From a checkpoint of a small transformer trained on Wikipedia: biases, 261M tokens.
Each number is 128 + 32 x the weight over its row's rms, rounded and kept within 0 to 255. Layers, rows and columns count from 0. Numbers have three digits each. The size before them is the row's rms in percent of the matrix's.

# layer 11 MLP up, 640x160, rms 0.22, rows 448-535, columns 0-159
089:153173185126145130178147121087193070087149151104100122147132166146145144142069125133162099113105104101140083175161112189150099156111126178097136084162161129094140129074163141112167144145129145125095160126128134123106155177132151183114128105136159155145106104079118110180170063051166118157128090149146176179089133165089084118098133173091101119086140105038114149117115091141124160154135128125161158183089103134160077116137132134136080134148088156114164112110164115169047146204080110
088:118194137099080121136149048099116089161113066108142144108151115098165119157166120096133089143124112076061106115109140127214238172095196089112121131156106098170192084078129156157152120119115171094182148121144089119157133105116112116099134121162159098206126118137180088115153114152113198139075159074135086148156135138107101106109131123126138113133091084126156150108140091171134161154105152095189081136154114137104091145149115148144188116145112080120144125119133186128128109107172140
109:140099087097104108120148080110113113117116100101147194104100116138187185136190162107169102125132090082114085148152107090093112042165126107156120149140126166124108169163160174089128151139112187087183105107115156158087156152105116088122163105157172091186119097100162145212134127127187123124096146072098144110059094153079146124063143162108159145162069119110134158110147091110124110120140141120187145103052130130121151106160127155118102136126112143143175178128069090119142153082074157
107:140172074191164139099095132107074084100112088120134151100143128129103145091158132132112142106168145098083132101162121144140146139135115147181159101088117147114148136151163086139202101128116140114156167168131127080162223181157124106113016122100158070081110152190120097163203133150101159100132101112153124163166094134106077141120141101152124107227131119140175113092152130122155158157104166147144143069141109084133081130153121147135086160100110138097085157093147189086128091131130144
095:132093142134208120086114143107104124076135089109172099178126138151042121081143139156155104133097173151082169206128091090119088122111107171127099127109062153121157102148200150107071111160117153185073092171124049179139115153187091127115139077134160093160133144126086095155085124147085122143177174152145095076150120164071135109136154078137112128130172139132145100109118093153158124105160128153120183126143111091139161099126117041108098153131117112176127142130075126107117146169119115
101:126082143101147110130096126134091086150118135113134135058145111115145081145155119114154135211095176149071098143153143139195119133145122129081125144141127142145213147148142147076161139086134168117151105150161104097209164134135123117144069101098080113104106115151188114139141108124140143150045056145166134165072101140152101124111097171112106140100190132162158111126142119124107173135144092134096189146173164134130062064088182174096085111138158177121136096123113108134201102188129124
094:155145081133102106099127119127141117136113128138062066088125182126131116137051134161091171147136150129164123165154122124124120225063096087050052106138120211163085108142175137173134164127109096176184105120092167098150122116059134104164125095107114085154138114150132131149135053079111108144106151186106106109127074071127108160150152124190144133101156125122129060167109109124108111135168156116143164147141078146135120187129145129114107163111139069110124097127117112116164144131139063
099:113131071115111102154134074110159133089131146153116098089114122084061179086118109116157174165152106121098083139130141101093097102093125174086168114145163093103153114130138095158167106161093125063096135209071089182121127129155176168164130112131120095131161099165136172119083117151100155131171116106114104110169157120162083122171074137131115115100109140150166142194215155196106204119133091137111161107151103109132106157092162093113139045141113156117165159051107150149146104131161140
097:127121118136132148148187058079126155142148167125105104162115123163081115092146132103098081198090127100137147104100141104155108182075160128079110142139148156164120149145160161103091107115198104142122087144125060109096163118146100092138148197099054143126133156161165136161134172107181068109092098112148160073148130121067151119165040152137162074127099131184148194095138138088154192099111096135112089125090108128133156168127156112116091150135125153194128124079117163092147175151128133
090:110165164178156165105172102114118153134138143188128185141135084182142141122124135101150122152159044135137098142170142152107095146115233111135175101166111137115143093117164092159120048123193122103098103103154100119150080149156134083095127116199138109187142133181174082056110074058113141122121117172090163117152167154134114137103137135117163132148135116112165140034080123114150143175055100141136131179138122128146108145129138096147146150143133134142109127093112150079180078109118144
092:094128173171173107134075121128146074143146138117173094161173130137072173051115077142148132135133102084186096130145139147074127157125176161084137063157102082147127114073109113176093145174142164168087131176117141117126085140076150139125149153160135120098096131113124142091062136140171132120163100168093108175141197146098113152097138147183127081112083106116200087153152127225119144178138138140185078167074130121097127143109102131140144163142141167117081175152143104114149118124095122
099:098083154129096118135182114091118101128059145126168154114126113196092098127127129154154194173172117115136119129137169092119114126141100102143211125143109132092137155157104162147147074151107164115147127137096133091169153111141096077105149150135129067098173118172169073086191107135098125104118174105109157135093114157114199151097150131147093152124120113116089203034133165072166141154132083125121076123167145115142145110169160164075081118161051161141122138099075144086142115183109106
096:060168152103069095136186135106191115110106159118122111178092152108107152050093108099148076111169192084092128177094129099133073129149120055086181123088082186185129084093134135140191095147179117138118103090149156154151103129176144099104125091083127100114080152157185169104167116094152125129179114144150146089138135134155183139113130122053142165131172162094102134103170149115119096186158128076132094173090111145130145103123109135157099129145158128092160130140088130105144101121122157
084:103095177111070114124130122114081159154156148096130162134156191113143175144138111163085109081128112117177135194097115123180121121106131123078064193111125075149127101195138132137121157143128138091103125117068093134176163138168153157139094167191083098147139091159128158075161144081180103126087106132112100096121144131127131132139115110159122179160113068125105102151095152042129111095017102115118107136177085122184143151135131111159108139103144109159104112166122049173129139134115180
092:177115086077093073166112114087139116118109183102132155167124158099123156066137167146165109079128112089084166107142114134105125190113066109161096130140167145155125168136111149150162191136142095135102158124060156133135120132166112020123135097144109116122087165145073143180154093158132150149113115132132183132121100091166130149131191131174140070155082122130127081151168164163136162121092175124149182143121156106086029148086146132144118121099134174098112153071154115162185114116149141
105:169098194092091118191141124102122138122105160109163117083096087154142098170187151151144102132077078102132134111147125117146138145132150071077085088165157156152100170073172187098177133177187122128136115102123095138140160110206147110138162159150088167105140083118095100072148143103154162124104128116126106132149135138084106151119153125110128117126200159118137166133049077096133135159154128068083173125153123192119131174147151131161105136118174080097097118077126173078107106188070135
103:121136080165130103155128064141170197132178157157119097171139158128115178131202076149098115113096161097094063133093155155175096169159112093131088189095159198100200127175109144121101171136208121076195141089098111152177125118133040087139076105153170125115095092132090147101124115128138127109079111137127113156106169147163143148124131108144166123127135063148152149145148121102157171085159117142135113106132145140115112127136093133170137099167136094034146140149123113124121104101150093
097:135129127132197148147150147121125132096114133151083103146177129105117160067114177133091120143173097115165161090103146181112149059122097169135123128163100079159072122081125154078138129114133154050070124153109177091081172143164150111125147098109150154124093098132184124174164098091104101140070122145137126111151170143177069137092117142169130080106142144102113117136111137122124048162191150089074153115180104109144120110142102087127151142101102173097141105135142084057121068147220146
089:121101144143091093125141144099067164194062146113124097199088167130144144113109140149157100147087101133119148167102074109172163136188118150113161166144140080050085119140131082133144132140142104161176101148120121169100149126137139131182149105118176129181124109178150123082123147129048168129055165164123147179156124112132167120109119144074134130140046092158152143107078147155194081163162116094162105179123091099105098165127115126092112143106172139051110121084139129133167180144124132
105:175175066125086158175090141098095096111096164109131146120118094139084116151156155082060111159140188113127113127089163145165140073100119074150073132137089100155126111166104103108059121138164108095178122123131180108153140128107091119108082129108104118134107131154163119120111177121134090147137107165158130120179158125108181098149117157086133189196107192122132081111126130081166195200166171134106118099182108162070092130098132098162179114112124129111121112124053155150077109148186122
092:117139124100118125159129116109149105138098170151162141175177133174126108139139141140142117112115120088085138095184153102097166118118122113138200162127157120141132121196095186149216140126166125099139125113092136051155127136159110169106176150097150123100132054111100123151087126106196138137065212118086113102167121188104106161152088084122153117144080134080110148163111157139073091112124077141106111134115200087137065167053120073096103108146125163140144088186157102130088136144129110
102:085132141092117110159136131153195094109164148126064154079153127120157192076130114082059158124153112127105154118107139125127087151130113132151154141148113119192216180114143117152141090134187133148086171088163113104094169153106135119126145071134141097151067145142074165112145114142122121135110141132076094153065119061098110177163076137148075149138135209053103164105135125119161073163101144109145151111097128088077125159150118085103167091138112077152130169106102165126076168125141150
106:058151098165130135158131120150107129109127104154091155209144107192138116116088097108131155114176087061087081145146124168101181138132111192139113131122127131151102159099062145151116099128097151127156134090173119165165190144165135144092134144060119165156135121122073176142130155065157147074105164153061145135126112150148153088089189146121136166119144080142150112095118089133132191187120136163135094215145139101173134170098098122142122120130087122108152090071084195148097146144128148
104:105171083003064132129106124086112139136140182156128129118185139136130149138136141119125126106124153087080121104141125155182107173155129125156089159096118102168171113089128137174113103107084104123116072127096132107117127166124137134090115107080213143133104132117128157064146123117145126108068191127123157053126173106120153124105045202096104081077167152091089095114149153113135129111170158137143130072121121168207183154083155119095144116194141097139130099132126153105134116143134117
098:084111144110106153154191099128100132088109105101073159141101092128127140140060149197095123131110105090135081081104168149193146142072136110176100176132129106174112196087110113121116130156116110104160120111113161163173115072144162144145161113109149172163103170150142092123189108100145102148182143140149118156136142128161121147123117077145137090181145051092169162132102126160116165158141206064109086141173117159136180124140070160163152141180110143146171056071120128131113166144172120
104:119086070109113148109136145105116116119095140134106135176144048147117100145085086132091156118047153166168069136134148136119175156123129235209142085145118156184134144188123102089109170153128140144107155120098165122086109079161159108080073173136052127102128108180128138166172113126139134071090159181140093184191158105137151128153118129168135085113135155143076164142151113125153109113108147114109091161125130120116136158084116130138135083137089109126111107123131138157185085172190167
111:193098142105109093146119158121182147160092126102140085172161120154187214160134114210088115104158142118115122098080076142125138123110141195079075170161098114124118146126184154166147160162088146128162077172126109113137129174138128152115093159135125172117153090126090159130116118132120132085152165168074113114107116109127152125096114066157097157103100140140163183086104147158165109170140080132169088090105162088129138119092211138109107063099071055122111147153144088138119110105181123
102:183088134182155134185124190108120084111139145113181116163126149153164156139199120194124152104160077100144122113151082068101112104122084148116129095107143139100090148089118149105140147159101126117126125150115177139130110115136134083029114158070080127114129099152111118113182117126164132139091159154143117101122146132074136111105142090186163096162136117117165111122151163111156197130113144143004136153200161113056098142175072142104179168182111140159139121146100117124149128146116122
115:077106185096161157140131125148156108191143140079092092100126138070063115112202109132139147188115130138177123143155146151126189146148095117082168115138100184070175105156154149128096081170211090100108157108123122122130175142099132111091138125138078101107064092108138058157073089137099136113107063095114112124128160135077082133143094114132166134076124148182093181157153109110148118114146133165092164132107089174091088153115175124122155143085172103136168165087122092156143136101148140
095:103093098194140134142180116134162121151116141134106127166132137148161144119085132158180173143100066153102128085156068128170152124145165136092109092107124106146174149176157160097129157153187148159113108129069131154095069101067112153174142139217157150126136022126148043178070073121154103137110124083176151156093152130166140140098078135158089156156107129101065096109132110160151129155124161184134141131131075106128101107135085126082141147140095068142115123125159128099154108136108166
093:135190104084114136076124169087113115184117109154095146155141111133075121121163129094156095128119208107165062158144087143098084159167105096071102160130157094137107159111090101167138134089162082154120118089156106181106134095144111124144089119186099110091119122125076163101094131088189164158125145097132156168156116102130136092065197134148138118136150175118060143197138088135117086130140093077116154111081123173199149109181154152093152164118137141126078085118068126091109146096125098
097:144069146142095156113154098098164167197074100143094152128100098124123116061124091113173131136104178131088121136124108105102115195128158134135173130147118153042083138148099140108119129160190129129116143139151157175165138079175179152128135115116129118120139098214120104142101134173098123143119134102115148191087102080173181140116146095101159114109058164129076151168103096156114080085087144161139130144105129150126107164148173134128132167197119149132141053100147055184184115131087150
098:122123144159078090158129139203114124143104109155101132123117159146173153133152183137119098120109103132030082156158068116168107078124133120121082124102143163106166108112119147123105069107132113165085077147116106132066064121160161133134134174111158099088106069080163161077159118127171140171188083139176121171142139114148130079155158101130116136142173142136107150130139102163138141150084110102110156162112167177112106186201153162105177180130181124120065139119063179135089161145119171
098:076156144150157174115117190102172106157194119194146098095100135110151128138116113093157106117134061156101117109165146116082138151131097105108160129092166131166120092129136082104111081116154106104101112083117165103202136153111067144159155221125094102160088116163123194098132137144051135081135099135086083168133153110102151091096096082161113204165138133101144155139105128129166108147179097107163141123128109156031120176137140124108119140128122082132091160187110144112133125171129186
096:154111132104102097174159103131094134090105062147107169156184133096060069130116083201127157092120137115163174089195096126102118130077144133178171167135125055190116172097132214136151169194138096144173120131096118135162126106145112140144111108102204101075140141130094123112122129138163106163113097119170142082169162131189132169115093126127140078163135157147153134152097085171139128148150091140124072105103155114093142167174115157123200105112117072149122125087147105129134100090151125
106:160146120127159097107093159133176127175145122059141116112148149140112131053139138122136188114111092146136122121059139143162108172163126100073111156168125142126176128080117129123131119078144117137143142138137188049187098102120117125152149146114118113174119139176157165175162152132154056123072052141070172068110126099092155137134106116144189127156176117150138152183062113147111132120140147067219142102133130138142151143134103108120138152149096184049125128102118071158144172113145077
099:112138126153088124113113071151068112117176172135160136127137139075078074154171135102195081032123103157092182162171152152130201140140124112105141149121132207150111155149196120114073092130152124118174105165151143171159119090074131123170120126135114156091074134124119073110125120112129127156163141126091078133169138081093080097146092134188098109147135139073106116115161092099136068184112174108136050139120106176134103119102126163145084116117140094133171116115154125135130090113158174
101:148145170144116128137116134139127114114142139098149101154115108196139139090151137138182134167139055145120171083166011183133145135126160140080132164090131107121185171092128125122156107105100133146073125117113112090153127151138085128130172149125133122088108090097179154081105162131188169132102151095081064085118061167100110162107114171083088107108127152135051079170128152153152158094063120100180154127102151131095151118103128203106147129083131110134095139138126157080193108124116185
091:145193100108096143093139147159118165123159132103139142106138109047103169121136126091176120121108100140137099152137138097128221104139127153225127112135127167097165117095140102135163150141118126086138142100152130151115107198150211098111182157138125110099180060165114117122119156139172071171122100115130128158051087187134126063084136149159091145188135164132124099128197097144085111102173139116125125116087093157171201080125087155117135132122103160089094132126095115136105149110138074
099:170109128093059138194137116076138074144149142146102101138115133116121145101118121137134148093169188091098135152129139139107126123150163167163104195176119170156149138086142117158168125124119153148112092119129104094132136121142118071130103118183087087119135080102151141105088132076118147153122079159187081113128136135127113096142166167077117166072133146091140140107107128103136120188158057054088144205177097093148135140152141145202177160183113067116092167050084153072130131122093129
093:065124126151151158151145135147119119081175128211073063095171153130156095082154138134102122146162115089211155168114096161119120098143118129079108148129135164127140077089105129111135163154159140143080146134158142165116164149171122113079153083125153151146103098118136126151123114160105200178134086109100153087138124144114089178141082122135114153131141086155067141065143115083146077127120109151114177203078063045182158098135122056086142176141097114139104153099113141126157103107141107
099:162124084190193133139137138114112122167135082133063086143101065131143127173111100054103110114104125119133161079077105108169105099183140143136137068127143107114167102106126114143065116181137096124156126132114133137139170131154128098133136174104117160100122147094128138119193148135145124194173141077130150095182188111192043175146139121133200166120141077093124105099057127118115145161135135118167112072118107117114132159083127103116097083145094168125078117152096105078073133070098151
089:115148109105184139132096154131136122130112172151110089081137124165135088115146135131182143114101124092143116172162085113140105145149145152221143099193116114104079159151088152091108102179101095119178101178127109155093118147134235114140121156130138102118141137086073079124137108070167105123125136165134129140126112123156118071047134143158176121085124134088100197170127186120141052093070070056181121106125115096094118172111124145097168136095112131109132105110155090147155108150182154
097:114099130096097118145103157088128116114116112154120110054137125131155114115099119137130144168156192104108120100132173097129113249138068113183119086087125131142159067107148112091118175145110116138083134127128114149168198098159083109108144095052115139154109103138131126110129077120169119142133144106132156136107098066123156162156092084128176180176138143093126150121122181176191088142132123165207069197123090130141131135124142115137126189190079131118091168115128169184141147099171106
101:088153094124135104107096142105124205113164133128092099141139122132140122160107154213142127224157088097058118126139190105138113159153098141110175162146138129091131121143168094179110103151147131142115094134103084139119130209104136087172174126110118091099108120158139120152113162120118135119112107077121165106181140124193202168117145165110093076132095089095173090136062156150161145142152106071169153156098129132076139153086108124155117151127126155131179094027130082110140118075120159
095:045107148152149147152108112115120121119101095104108129160170162179154166137184108135111072103129210097134110162101143158131113156130075162132115119105078084123116150108157166107206152096077099099136101173147149166132173134126147132121109115123071137083096096104132107127123224165156146175153147104085173152101226103096129137139120129193111128112126148130125170125181137128080152094117104085167116123090150076114081185094140119100144115149121108174125082133158121179091111142087060
099:078079158118195136169123111138150114130128128141154109131100102194124145192121174180196156175048120114142118125192124101131083114082114157116117102121137095126176101106088105141100142136130141088120138168131076129098092144129066121164145071125134064205087105182166142086136119158110181165129083210116147173112111116129085125134095105138161129106152131161183163159116166145108109148119090073056162134132138147112071135142135123112114114102135183106113143102182099118084108121068156
100:197125148174125102120145112062108135185122134177058156137101180085122143102120112145111111117176114100110077175098140092144184082056130126122115100115151107127140173103109152151161116069156052114161121119143147109143089196081118159122190135173111146136086093153154119148097074132077087136083127168123117092131159114110069126145172170139109145084133143048179133137122157116144159152173176112117074125117181114070157125106094147151141117183116129127102159135136130090103129129073062
099:127143119144152112146201178090108081169090093149157108074115125155119160131101088147163101112105144082078113151118163137184065122119136173164125056146108155140169135169141097105105153123135097149152162137125082156112116148045155108139179116159132096087096116164100100168098129106108193157115084109106101123132159116140098181037152144134166109113159167144177091060135105121142069120089175115072135160193119168103129096091125145139129158198154089110093119143123155131190143104102105
112:127115199118142124103175121093137111091133133093107072100135085131180127161184131167157127150193164097104141058113066113159140174091146159096143129110082107152163127109151177139074173145159100091098126087124148156121134134125099109132105160145111120090152102100098129105070078181036093111092104104165138063144118102161144064152120156109144159060107209150147120196114124130101132098128118151105142155170150128139145132086154109103167096093161090113085113060119120118183137081124152
089:150129119148117110090174142112107144129161143156123200138109146116150118102087134164082135146103126107082102127161093112082122137123168083113196160149093137118123095208167047068089129188096108141076090144081159169153142114175162136196100093195128077109162098087137128153079123101119122140164132142112146136204094170166177147147129143145086155125149113103109168127170192154157114085150081101143105111141127143161151090108134085065113136092102187168097116122124112114089172174092112
101:147099158098071090170172140148158197174111157116115104189138097167144100160180149179132091187190098142068094108172112106113091110056109115137089112167087163150135128081123086119125079161148142082084157126161087093144106117125162162139131157124102160137125129100132081087077132117121197159168160107177066151128144133170099111194109135167124132132117156115118112140071103105120129089130084133124153182064099108092106107106110184106137075170110125123157060136077108124109124136122162
110:135166115041124143165155137128126134117126101061131069127116155096183154111060074131174093130096209093117149096179135134087079099141073099126158116124125152187142074126132134101127141127101132136147128155128177128137178161135163126162130130134160119120090105104165167115150119068070121078097106121134203095074130094167139073083114128143124086150088100100114104103073157152167155156082056141158171187122174120144154164101159084125121111089135149092111090102152164100141129167168108
096:105152115092149079130174150138084143177113074140117149088193180095121105178069170057101191127105143136101095157117134123114171171121092097166141104183122133132183116126139141159127081108130138157148175194157131156164145167111133091068167168108130139107149117109105117165130119132160120134092054127159097100143110169121193121153149169115126162199100101101101154121182117104094144125109170090202100074110179070074154119111117076173143142120089096123089141123122120120120127087172095
096:164130164141126086082162184150125119136124155176128125063117168155117085122158150125107196152104132134094176157129128129148132197149178163067163123069132138100177159136126126047165164161092133168145159130070144118136150178102095166109070061108096082115110124106127152060171113087172147089082148171132120106129084112157108152127106160137085117055087160167128111137142176151185141123126133091173110104159108147202109129116142135111090108119107153088130176112068108105169163134117142
091:171075161172132131095099119105134123183132112104184150217159132138175163112147073127152186206151114086140162083191150159141115120147183142094079123127140056123148164144147159095153097121163107140109151092121121148131163153136093131141117137117124089065173080120112160138182089116195111133088148154091136195140175135113169135139091128110137170121073100135190067128124077095126102129075166141126072126133118084148127114134117135116093062094119109130116161157122130143119084153079186
103:129149110155125123138062128157168128131112133156143157088136128134103142152143085119123156086185055146124106128133114182097168099116136167142122077196145126046072141126167170151148059109218143080169167132122170129139133110181140128097072144129106110120164117123127136117107135136145115142122167118082148195102152147100090162148092095138108116140110174107088138149158100140175161076173155154086106131076057094131123138119074142148149100067140154110147145114077079137126182087153042
083:169091156117124080111157116140147117080117142077133197128049086138095119170119134122192112103155163133141147087101120124125022161068117076098134153112107152129117140099130180146096097093106091094129174123159090150148150146150125092180093146112124117132099073159139131157117216173115124135110141151098121151128151128148125144125162077142097112154177140125173112087096116060098127110131089131119157135166172101162176138109179107118184023137137114102102131060180139125107156087101142
108:078130111127145163112095142159131130123105143135092133120136184134104108154087191111139151144118209138117179165122136137151149169105114145130083096112139134135073123179154082142106209087151148055155114103154098178131133106088093133175140122203150163083114088140079077154104096116126139117102121116142106127121106090170148164112219132163098133078199134105049134152158062115183112159153131146142091097154120111160163110138113093098060123137098078080128102083095103137127083138085133
092:099155132111144134134112118092144153088169136178126196146112120156140139121122142128113091126071116063107143144047158124040162118043110157160128093155141151117141102137180126109119112121082120103164181160135178142189147121118146115181083120062120099160128138179147182099120106063125095079154172129096150119142138046116156059148175104141182157124110162066122131096110158115074129094116131114094170122159093078131121171077086156130130182101082124140105121145123126153141146093165114
108:107070111116109175141100124165112100188069152146148139096107085148116131130118150157116131108129121136207181140115092131082130133089119162131135072130142117115073117142133075067090097134085100104128133069166109162099171136136083100113057092122133119110065099138112147156143144131164065095113185113142069180108129058127198127121172140171141111127060146111162110176098165148104152152126121140117095219170114129124066137155170159108116124107115153141142181094135115142179165084117073
094:117101185127132096128168103116081105102145101165165140126101100137075182126173144120148122070242097063114118153160106151130162108111136121079170123112081086119121079115098133109175074134131115125127075134197115141122172156136158108120124138128137117149094108102064100075098161162122169127134139127137124119143165178166110144195098123113182059185165073098139118110180170124110097138113180117129130113145076171113152189105094132094184141116177120123125140153108127061141074102134170
093:126097137137147134127130108116157126112091107168117207089109179130120100199160138136197110120162159134171145080158126205074145134127175138086132148131094093147193162194133068081145108085165052146150114130099146124118156097050084093107085091139130132119115071115096161150106134116181121098096158151130078163091167109101184121136163160110131112101169117154119075099114127152159121139106145089131176133117108120202094124146185143085076096077153138142166140088130149137144119179111109
102:131121111133061152150134100043103162112131119154149121128138130115075090150096082114170111136071083144161099137174083137071171135133159069125096177138137093139166164122146201117087125160087058102178094139132109138090175088153074132085140144125134131156110141168116181188172103131106148118127139069159159134155124119118129140167159183141168159127100132110173070094170098138109101186139104166131123142083121098117132093181145169155097050085109113059131126127183153134158127145146091
104:100103153160098164096136089088149116146115095056159128101143178144093105145121109149212093150155131096049135142177134141113129146124122151172154044139157139164164112102141158137113133182177156165157112135213130148120140142153144143174102203082126164065151090125144082137095119101120143153172081178114128147085112117089147164176156075156143140122091106133136143125066060158091118125134127139147099183130166191110097105141153121139088136132191095110083099105155168099107116141135176
094:160147148124085064094133110205153160132181103205132140153164114137096134114117091099091148145114070117095067183130172131162111073095188116050075149117114102143170125133167151115155118110100087152117116095145104149129080124146164195132076153158110118149127112103183131158103127174097193148127175166104109122133180128063110167168164128139125123089112095113099141076103105123157149129162167137066108134159174085067150169086103137083123116118133076177127141129110125170101100128103157
097:142139184094098166105068122116158135080163140149132129082194130148094123136148137227145048163132182097107079171102153118182113146088148158097101064128109135093175087159108176116152157127135103106129121124141096166116069118175176078139130093161153150126105091118108162143086131160163179151122154118178124112140060134206108136161151103169132110111124175124158190102145106124097179149088113101119128122059135120100123160152142135158073112140101087121140116111083153058151112094116132
107:103112118101157145145092107118097084139194180122118102087105124141110085147112178095130087130120138126162183081112113087139124125148165087143175093150132133139167181100154132127128073095176112080142109093155159114129145126096137170142120128162087112077129128176142148173201171129099128121106182132152117144130084080095151170084113099163202093220187133078136096130111126111106066076151085114137133113152101113105046129088129144120184134209138114130177127124119167062107112103113106
107:121127105117152126155179115124046134162190106141110127111142145122095104172100190140125137103117124098106159156063076111159140126096123125128171163073168085122175104156086126072176173158185107174158099113104125147089096164160152135100167201102117117108141065122133124205142168119125167140126103175173143052158132203109113166118149149083177118166127172105125096140165121131110128153110137117128121114159116172103111129139118127114196075138100112166086109102090077129074092153087077
097:086096108090126145122145131155165124123122128086128109161128175082171125122159183069149104134034104170148102183070169089083172147140088105095096113169112148152140152133154100087104175126155181130120075068128146152172131156112095094093085117183178140141092126158156116106149129114128171127137140113104161135062146159158162150090161159150167188129081143135111085150158118157127214122127123107132094102069124117177124178124156121152097126104117112100077076111128072189165107079120161
107:106154167125063166131077125139066157086113112107180135181118085142125121169180155111144157191162114116105118139109147083149135162111109093149155148119136137121149163127113104157050126123099175092120131166092138146205109190104092157137116163122136159162123128124091094156122134169115123135136140082112095153185106108169103102153099148129162152198178154068147104150135141154140135106103162151177106062122103093125096130047109169049077108063094109125132086131084156127123134156195177
112:154123138108171105116073183132145101136088064122155127148137168090125130114071110183174167143099154083102153078178118121121160124104131080058135052099039173133125125113092108141130106172162162171106110084166102113114114223115152145141186099172152069149085118090158130121126179133153113159159184147155128071105100156071147159141133076136142129046149148128121101119137116072082168139135142155136104141149163108115187125119105114151095106124110116093118119139125146118099094099158080
105:102149163114166171124152169124147150174130153102149171136132095198086166158154153135113145164105133065132073114154082115039096084086147073083154078128114075097182158141066136169161082094130100103107089182168180101097131102158097156113094154161137140090094141128141112069169067101105129117072105117134118118119167088077180095108085070150166148144112165145149137117153107100110098119105182117123163070143104145129089100098151171093129184151146154114168125116131157152147148145136151
075:082117200184073134138145125115106130131100120125136111152124167153080127178162095085102122098110096136085117075110132073088177112092129134099106122128082104156162155077133124080193090144124097154131142140085147142127202148140095136104113158137109069101140169177173154109117096080116131124130079160069185126083108125162132127119122182133161120157079082114153117113138066144149103163118130121165148179154118095146154188088081131106146133123183169210069077154100133168098103113095186
093:185159116113114123168136153111172135121114130145153087150121146179107136108124083081097137086192159118170114124166087122107089100110147131155139157116121143100140126099124122159117035176115063134148067141093162141191074077131090148144144147174071130191095142112126122109176149128207185100075107108090125127136108070091104136095156084109128119086071055110084117134099132120107124178163143142093171120139124159121088179095047182142125142119121139114164117151154116184135092092153147
095:088104161161086155204090147139119113122131115122078106119162163132135127084146179165126088138161128067137177115053111115106125085086127105068121082099108092145154109120121187140102138130179081157109124126126156105101168104139156137149155110200153115082140116135110140148207207198126109125142135193081129139131135084094148063129081104146101157124074149160091106157167130138143139064108127137105137115133162152126144150161213168116113137114117069158157124133117100071120147079081173
095:151056149104117126171139053169161167106136108107137168109129185149093125140095129075067095148143175115135088137075109196084161176141122165090153126132155171180090133124095138077086072144137107131112174152118180114158198185076177133132139113092082133146121168093121141182098083083122108104129090177154162113071155109148173177084160080170158127155093121118115152162156118150112086193136123160137111167085121180134142094122117130141101097132120146138117143127136067133113164156148094
094:127113214179140147140116098139130152145158120096168154105151182155176156086156085131108145080115119163079140111119070174158137130098144160140172087127132105118129142165074079115188153124133157161120136191171081109170135101141055088111169065103143127130182144117110189137167152139153088163167086089117138133192137104169097083144167127101097077179171088126136089041142105110139107109103167120127122092112162138126138160094145148176131038089083125108159138109143127124141143130137156
104:094113090103058082117127138168124094089117149143135122156117166070187194169132147183078108093104141138123147092144149115163149076118130107140146117114174174163094096115120145180111131045141126094130161147119100155107147121142111097130170135105164131119094100120137093209206112127098134132047090162140135085122083170129148126146156177107170181196129199099125092146090108099177174141090131149106115152122174120127146128113125119176177049131115145138132113083178105114120122160180143
097:032117139123158132122169122103133094122079105168158121132074077125074095106136115157103051076114097116124159064107152132159148126072129131095156074098159097134138121164138137109123110152153086091108117143111112096137104141143106169077095147114108150137125131140123163143139105169139121133152184127146152192157159139210149098109150140113127103142099074099107081130122061115094102180152102169115120095065101173120235173138107144131059182148149172132170082120107123093175104134164107
092:149174047135114137103108141176132177142093140155098123094132165155143176074149125132169050117088102114083103153145177143154080143095088108145084091122094131128138131169092173134155120096166132089106088145138141096104134189108106116096117176092143121108109141147102150132120119131160100109145113147124160129168161175165161094113144110202116122164081098129121156127105129113158202134176112144107152226135110122077094182158157092139092056111117108138123196071111076112090067163086116
097:115113127087125150178081126133133101169107145101143132192081162137090078138145107196112134163142178089069159124147107079111091113169146116166129075140082122099130106096150091148143100150194113096105148139169099126159101149042164119146170152103159142107127172157120152122088135163107081138172106150189144151162111091085115119133111037129089142184089140151117101087086101112111138184139113157197160121095146094078137148151188154109073146100122108129122127147054180099100126128097091
094:124193178107105130124196125137148154154112113131175155129084135101135155123121110184126102170110073164120141103117091160153109106120143123108092183148134155102141155153175087158141116151194167143163150146133101113149095086122129117141135139084132186146059128180100114150133052154111083152141162124166142106156065095153108146129129163146143184116161111122136123094103139165161136075069073101127094094080134172141155162102094138103212096160121155086088122200049146099098166121150195
111:114105095113071148115114142116152057153112122110134137103071171086099132056077130108108070070138084170130131093093104129087123126138199166133121129137110135172198170140113132168134101139134146161107108105176096045083056116116134106142168097123139123102079163178146157109094100155116124147158146106182093158156144090138107100152096154121142147122087104103134106165136139143206133181095180159148135159147168121151219115089106120100184168148176153101135116162112149120124093098147183
102:106127140081105123104138122111121113138157104184182132139142125128080156115125131089081083071121132112071210122102118137161155144105077141128094229120077084116209127124177173151120146159157113147095119154118179089108096140139126180192135137092119140094079172123096115090059181141108112070105115153053142114159140164119174113122125139139147130083137177086131077142158097097135137145163119078151108172150109138141113139107124143153117175145096063099112133105130182110107170064174118
103:119165177128108126115129127102121125109144075096145136065093069101119207143105131143123148146103166090054083140122152142127123067114189157119090112158170126122142099156154121129136111162139172098148200124152099136120095175133120174095139101132137156102112086113151131165082091160151141095134161199107183104100093113050121088047151101158104122124131112139126157071166080145150104164108196116097106154132148142090108134139103061118084130164072103057069163132133176177131107139140139
108:109125170133177049148170160160205162149086112133063148106143164119076119111127134089102136116139139120107095147147127136111111143066161140113148171171221132140145124116128091189184178120096128121067139180113120159120076168130134072056141167111115080112158146108144155117099126170142132153127130128065125109131147087139072102123099175117118138164163133114145074100114075134152139114086171104143177052184118133084145141097118125046121165118177116162143108138138137177094146093136128
102:165104093078055123122151120101098139121127091126153118134152157129142132101099126125083104153211121129150105188151063118098100131133171126098112120095140116086161176111096131089179116102163203122140150163147157111080154129216097070161123154099119151093113140141092147123171103066136135088125160196181100066171154156162111112129152096155049136121123105124091157126115076062140159134129154083156097093156135131173123162159120081138075155090133139184097152141094096116085099122167137